From a checkpoint of a small transformer trained on Wikipedia: width 256.
Each number is 200 + 40 x the weight over its row's rms, rounded and kept within 0 to 999. Layers, rows and columns count from 0. The size before them is the row's rms in percent of the matrix's.

# layer 3 MLP up, 704x256, rms 0.0572, rows 654-662, columns 128-255
083,197,210,203,191,242,264,144,271,245,194,203,173,221,244,274,164,218,189,202,199,203,155,147,191,172,224,245,203,168,191,188,173,172,184,184,134,242,328,163,183,141,213,218,218,202,199,222,152,193,277,261,163,167,215,170,234,256,171,244,184,249,195,161,211,222,148,284,164,183,156,198,183,132,263,245,153,164,173,198,157,206,240,194,166,147,232,274,166,189,146,239,211,159,217,224,174,140,217,174,180,143,185,189,215,212,226,188,265,222,236,180,194,204,155,170,208,89,192,182,267,179,189,228,198,219,235,136,280
097,186,168,156,155,160,203,138,226,189,243,208,175,168,253,153,199,251,205,183,192,149,241,211,180,179,227,159,227,181,197,282,127,280,173,157,180,202,236,167,179,246,171,204,165,184,271,98,212,175,218,114,193,220,245,223,275,153,172,228,202,195,262,162,230,136,163,206,235,161,179,150,264,231,173,207,211,176,194,298,209,193,148,242,206,233,176,197,224,229,271,174,297,227,236,232,195,153,226,243,170,220,249,183,224,186,167,147,174,168,279,227,207,155,174,162,193,123,150,174,222,205,193,158,229,66,197,203,184
102,195,248,274,237,172,201,225,168,196,168,244,150,131,239,187,229,220,131,210,223,185,195,200,193,178,232,203,191,143,252,205,204,67,223,165,197,267,200,168,195,197,202,185,219,240,211,196,134,167,191,214,213,141,163,250,162,251,188,254,195,258,216,208,193,189,245,180,183,229,163,221,152,198,206,171,198,158,227,210,169,196,154,180,223,104,194,210,258,238,216,148,201,271,164,198,199,156,159,94,191,187,194,135,160,226,258,195,258,139,181,236,172,183,187,203,206,138,202,206,236,201,230,227,179,341,223,181,183
098,135,219,173,110,228,249,185,240,184,136,153,170,179,159,215,182,188,265,148,288,198,251,240,187,259,200,226,227,189,177,177,213,160,178,259,193,205,252,219,281,219,159,192,178,173,161,210,147,115,182,218,212,179,191,244,274,237,167,182,240,115,157,167,151,200,125,285,181,188,138,218,166,82,211,190,217,258,160,201,233,194,147,171,206,176,156,224,167,216,182,179,209,209,169,233,235,192,242,199,175,199,204,245,289,189,204,251,174,170,227,138,135,194,153,172,248,187,304,191,210,161,252,241,189,199,171,179,226
097,122,230,173,237,202,186,255,267,219,192,245,240,165,166,170,204,301,243,176,185,286,193,259,204,157,165,250,145,186,273,247,248,135,237,213,159,171,158,155,228,275,239,224,170,199,193,218,201,227,188,219,160,233,149,237,143,253,146,207,194,144,221,165,213,172,154,257,201,198,255,195,164,180,237,211,196,217,218,190,152,250,222,171,167,296,174,170,153,162,230,229,193,154,156,151,243,215,149,183,189,196,152,245,204,201,279,261,238,197,189,177,141,165,219,196,166,126,251,206,246,197,214,252,268,262,262,222,170
106,210,209,147,302,194,308,174,227,174,211,212,171,247,129,269,173,226,183,111,221,172,285,213,210,236,147,283,181,221,257,200,189,130,189,221,204,115,243,247,167,163,175,238,190,226,165,234,206,212,243,199,206,213,206,209,231,186,209,195,229,220,126,195,249,236,180,168,105,204,133,257,196,188,267,229,149,146,239,236,196,179,221,198,164,228,281,240,232,158,153,172,76,238,235,216,179,228,217,201,147,172,130,181,235,170,186,247,230,190,146,214,141,159,219,233,229,228,191,201,216,193,218,234,170,233,128,187,153
084,192,246,177,192,225,242,165,190,196,161,175,256,135,198,181,240,202,131,247,183,299,113,173,175,164,176,204,274,199,288,164,213,241,164,191,177,224,204,158,222,201,262,113,188,186,217,180,182,203,131,235,173,158,174,268,135,180,155,220,171,209,207,245,167,212,177,256,214,242,211,202,169,144,207,285,206,219,238,213,209,221,199,279,204,195,211,223,166,212,159,315,213,234,150,171,221,203,204,244,181,211,139,176,250,192,256,198,181,184,226,225,219,112,193,264,182,150,188,172,238,212,181,201,259,263,241,168,229
096,123,157,158,207,232,189,120,190,249,234,184,200,194,208,228,126,227,183,208,192,212,174,192,191,230,205,242,230,138,227,254,159,244,215,234,99,208,191,205,158,187,195,155,192,220,267,152,189,199,165,142,277,164,247,245,224,186,167,189,280,170,164,228,295,202,187,220,234,258,202,209,312,192,173,167,167,144,211,213,224,227,116,191,177,138,206,207,210,163,188,167,169,218,181,206,225,165,131,238,231,199,211,276,157,131,210,119,166,211,226,187,243,261,192,193,213,130,224,237,248,205,180,139,222,79,203,193,212
082,235,169,194,259,250,228,179,259,204,239,248,214,244,168,223,190,195,163,282,209,177,159,211,189,176,243,155,176,263,192,201,190,232,197,109,245,244,152,234,224,165,158,259,184,247,237,137,221,188,255,192,142,250,254,85,213,192,301,236,203,233,136,233,152,178,221,197,195,202,154,225,199,168,251,205,232,162,265,203,207,184,251,196,260,219,232,154,227,224,168,262,146,193,234,162,217,152,176,196,182,172,250,177,187,267,185,271,232,235,133,166,257,262,168,125,200,183,224,185,253,190,233,225,158,224,156,206,195
# layer 3 MLP down (transposed), 704x256, rms 0.0547, rows 654-662, columns 128-255
086,132,235,211,215,209,146,198,236,214,209,209,231,151,243,221,213,259,179,210,126,211,169,123,190,203,197,252,214,206,218,171,190,193,242,145,207,167,220,140,209,201,212,187,142,254,166,185,229,223,150,234,250,212,174,245,199,180,151,146,183,212,164,182,188,233,193,182,150,132,199,230,83,190,223,264,160,198,179,135,181,226,156,136,212,196,212,189,210,185,160,283,143,193,210,236,411,213,224,185,225,197,247,250,150,146,226,212,234,222,211,234,178,198,190,228,205,142,227,181,109,188,214,141,233,131,188,203,269
099,192,130,149,252,193,211,148,237,179,268,233,176,220,238,190,215,192,166,209,273,168,205,158,252,180,221,205,193,182,201,223,202,228,177,206,134,168,190,251,196,228,247,264,182,195,240,189,205,205,199,209,228,215,254,259,238,208,166,232,242,211,226,229,198,161,116,178,220,186,190,167,267,169,118,158,83,249,105,214,226,165,190,235,200,205,141,188,193,185,289,189,199,227,254,232,292,180,239,220,142,144,206,153,134,188,138,152,154,196,182,208,260,197,215,178,227,143,123,166,168,123,176,182,233,134,189,198,141
106,197,197,218,166,220,153,209,221,188,199,159,201,165,226,148,172,164,192,255,237,164,220,259,163,128,219,214,246,159,245,180,238,113,265,155,124,263,117,135,155,153,259,212,194,265,182,179,142,185,219,223,227,190,187,290,187,208,170,207,160,279,235,206,192,194,192,248,170,163,184,205,100,254,249,191,176,215,252,194,243,229,199,152,227,205,265,245,269,167,284,177,132,201,224,247,287,158,184,153,167,165,165,153,186,199,235,171,304,135,184,259,150,167,139,149,163,157,160,180,204,209,215,236,147,261,235,275,200
094,223,115,211,191,165,193,207,178,209,237,174,261,252,140,148,204,221,224,244,232,245,197,217,140,144,211,196,160,190,287,157,129,140,162,231,145,151,148,205,251,251,202,193,179,172,205,217,177,209,165,162,188,155,214,156,246,182,211,269,188,203,244,219,164,122,229,222,203,240,189,255,250,232,196,222,213,182,189,180,151,207,226,195,119,150,118,246,181,202,195,150,175,191,224,181,50,209,200,252,149,222,144,185,142,212,219,226,216,214,214,200,228,244,271,137,200,240,223,238,213,160,182,169,191,195,216,186,143
098,244,183,239,175,192,231,188,217,184,233,94,194,267,172,193,176,230,199,221,192,237,189,246,153,187,156,214,233,220,197,176,186,243,189,177,179,203,180,168,197,134,291,201,148,125,162,142,217,169,180,158,194,188,216,237,150,219,149,239,213,258,189,213,242,200,229,194,207,234,166,167,205,202,167,179,182,183,191,130,122,159,157,231,252,207,262,234,222,207,163,182,182,214,156,249,399,151,238,171,244,200,215,185,184,157,196,211,246,165,229,193,212,190,178,227,163,244,185,224,229,123,238,239,153,176,217,262,151
107,270,128,208,277,207,72,241,219,264,202,170,169,173,146,190,187,187,236,206,219,206,164,175,149,152,216,212,203,178,170,156,198,152,155,195,183,134,194,217,214,175,109,206,184,209,235,163,251,193,154,185,208,180,189,225,225,188,179,235,248,210,155,144,216,184,184,193,222,207,170,225,222,200,199,126,234,150,230,210,99,186,242,118,177,223,196,195,196,238,184,202,203,187,148,190,268,131,162,177,135,206,187,178,201,222,241,167,193,189,107,228,290,187,204,218,155,170,271,177,210,154,202,313,164,208,182,261,217
090,127,183,227,156,170,141,190,175,150,171,285,153,194,161,224,215,146,222,275,144,212,240,182,199,190,183,222,193,158,297,216,113,145,155,239,179,198,226,236,250,186,222,244,160,220,218,227,181,197,250,180,202,200,152,267,102,199,203,97,191,153,180,159,190,283,241,256,161,194,229,172,236,204,250,124,234,170,211,204,168,251,257,191,145,250,144,275,236,239,209,204,182,247,151,203,256,221,218,207,229,185,263,181,179,204,210,242,184,209,194,236,194,144,201,258,231,189,226,213,221,216,202,207,222,172,223,186,244
099,209,114,211,199,248,183,202,225,266,248,193,201,233,242,184,203,244,193,222,192,181,203,199,170,270,214,191,224,188,196,259,144,304,190,214,128,219,204,188,194,208,186,194,204,216,270,180,208,244,188,209,256,193,230,207,209,207,204,246,230,149,165,186,259,233,225,162,234,204,180,216,199,180,226,144,182,194,228,203,194,171,131,176,244,140,189,197,172,215,204,156,251,234,207,210,100,211,196,267,246,247,231,179,202,176,193,139,252,238,176,185,281,245,164,176,190,169,209,228,211,177,230,133,210,224,136,214,173
080,197,236,187,275,223,214,212,199,154,197,182,166,171,153,178,188,153,119,169,224,229,208,180,236,229,186,185,240,258,209,183,204,263,233,147,237,274,155,283,295,207,245,209,215,158,208,189,153,216,221,174,150,166,209,186,211,181,153,162,138,178,149,201,226,215,205,140,172,164,204,227,190,204,222,268,221,238,258,179,183,155,222,164,195,235,233,290,205,227,206,244,121,186,242,114,19,156,154,259,201,151,171,213,201,253,194,316,173,199,214,190,255,169,201,184,129,190,199,216,192,187,189,190,168,247,191,204,191
# layer 3 MLP gate, 704x256, rms 0.0594, rows 655-662, columns 128-255
095,155,252,179,211,214,213,218,155,224,192,236,270,227,155,178,159,153,174,164,217,177,209,166,235,243,204,189,105,245,221,171,218,150,180,248,199,202,208,231,202,194,159,198,212,201,123,188,199,249,200,244,247,162,221,195,166,173,234,189,257,216,169,195,213,227,221,152,157,218,286,237,217,231,174,193,202,192,86,306,247,298,236,195,175,128,185,206,218,162,131,179,148,206,257,156,222,243,148,165,193,170,215,186,210,151,182,129,216,264,134,121,213,170,266,159,203,265,210,205,185,223,178,116,188,247,175,200,188
104,200,250,236,201,240,190,230,243,170,134,257,137,163,252,177,189,254,161,211,191,126,207,180,248,191,191,181,151,155,283,212,107,145,205,194,155,241,242,219,215,209,179,127,208,268,194,251,207,183,222,220,149,131,205,234,219,148,181,244,196,175,210,212,258,225,288,223,180,206,163,243,213,215,187,182,193,78,166,154,209,176,133,204,262,102,175,208,216,269,191,131,210,305,217,243,190,189,142,165,203,172,249,182,152,228,217,144,183,162,145,185,216,213,202,216,210,209,221,202,194,187,170,185,194,231,175,124,255
099,278,165,151,258,122,205,211,203,253,205,151,222,217,306,192,251,232,161,188,187,245,199,215,168,198,158,242,138,189,244,161,232,208,239,227,184,159,147,158,186,232,295,192,184,249,159,164,294,205,173,186,140,166,197,183,161,188,233,164,173,212,254,212,193,159,283,217,153,207,178,282,167,302,165,163,207,147,264,192,219,153,264,165,193,257,181,210,248,150,180,214,195,229,194,175,183,176,214,156,213,181,228,137,157,194,233,137,193,205,110,226,258,221,261,269,96,247,168,214,185,180,197,148,241,265,219,225,286
109,184,200,142,212,176,225,241,243,200,180,336,207,151,226,193,200,210,234,146,242,168,212,174,271,220,205,291,168,168,268,204,211,176,197,228,185,164,185,224,271,250,103,215,167,236,248,260,181,209,201,272,161,222,143,223,313,151,228,223,210,109,238,113,208,163,167,224,168,191,247,185,223,227,187,214,237,250,194,293,253,215,269,202,206,269,167,196,152,166,256,190,197,191,262,136,167,221,189,210,150,214,184,238,219,220,268,258,188,220,141,174,171,174,202,172,231,146,222,206,202,252,132,166,254,188,247,149,249
101,232,158,194,148,160,262,244,303,208,194,157,230,180,218,246,189,210,243,206,254,222,193,205,229,289,150,316,232,223,245,157,229,242,246,200,237,179,237,199,134,180,222,251,194,225,234,149,195,244,164,201,217,227,157,146,187,185,248,202,220,234,115,157,219,173,192,255,185,223,174,246,204,200,233,102,205,120,216,191,231,275,153,236,146,165,246,200,172,154,206,168,236,178,267,159,216,179,187,233,212,185,180,155,195,197,205,226,153,209,139,212,159,179,142,195,216,143,231,110,197,175,218,217,194,131,222,222,252
094,319,180,161,212,213,232,155,175,282,197,114,325,213,225,237,231,144,177,137,221,207,164,165,171,207,237,197,269,217,194,155,228,230,211,140,216,194,166,216,212,192,173,171,154,243,206,163,130,189,141,213,175,197,217,226,173,148,166,208,162,229,201,258,202,127,77,266,210,148,225,193,179,212,158,272,229,268,194,249,267,219,218,251,220,181,265,176,151,227,171,179,251,230,249,189,225,220,156,218,188,214,166,215,221,183,214,146,235,190,224,185,299,200,224,186,210,180,124,186,183,227,158,166,204,192,154,157,176
090,196,253,169,238,181,144,280,132,164,199,199,188,222,174,237,237,141,191,268,265,153,231,214,193,230,158,131,181,278,165,180,208,218,175,176,226,210,240,186,199,235,188,187,180,188,100,238,203,294,200,118,167,202,190,164,105,188,228,223,253,189,212,207,141,203,240,108,149,137,226,206,213,268,202,234,234,188,127,262,227,143,244,224,225,146,146,190,111,264,192,159,158,204,227,177,124,177,198,173,244,209,182,106,238,212,150,235,224,218,150,121,223,172,179,155,177,263,162,175,125,228,148,163,188,227,147,236,156
074,209,216,181,96,220,228,237,178,151,144,191,200,186,152,243,198,173,171,105,312,182,229,171,181,245,143,247,209,172,202,160,194,240,210,236,265,220,189,195,201,251,189,149,172,181,205,195,261,226,196,244,229,149,212,217,186,193,178,154,187,219,177,92,250,236,153,232,228,142,217,240,194,209,93,180,175,218,220,202,211,151,161,257,217,109,169,188,173,232,199,137,227,215,252,192,170,176,197,215,245,186,200,201,240,176,149,257,159,168,178,187,244,206,255,176,239,206,172,182,157,193,203,203,194,266,239,164,161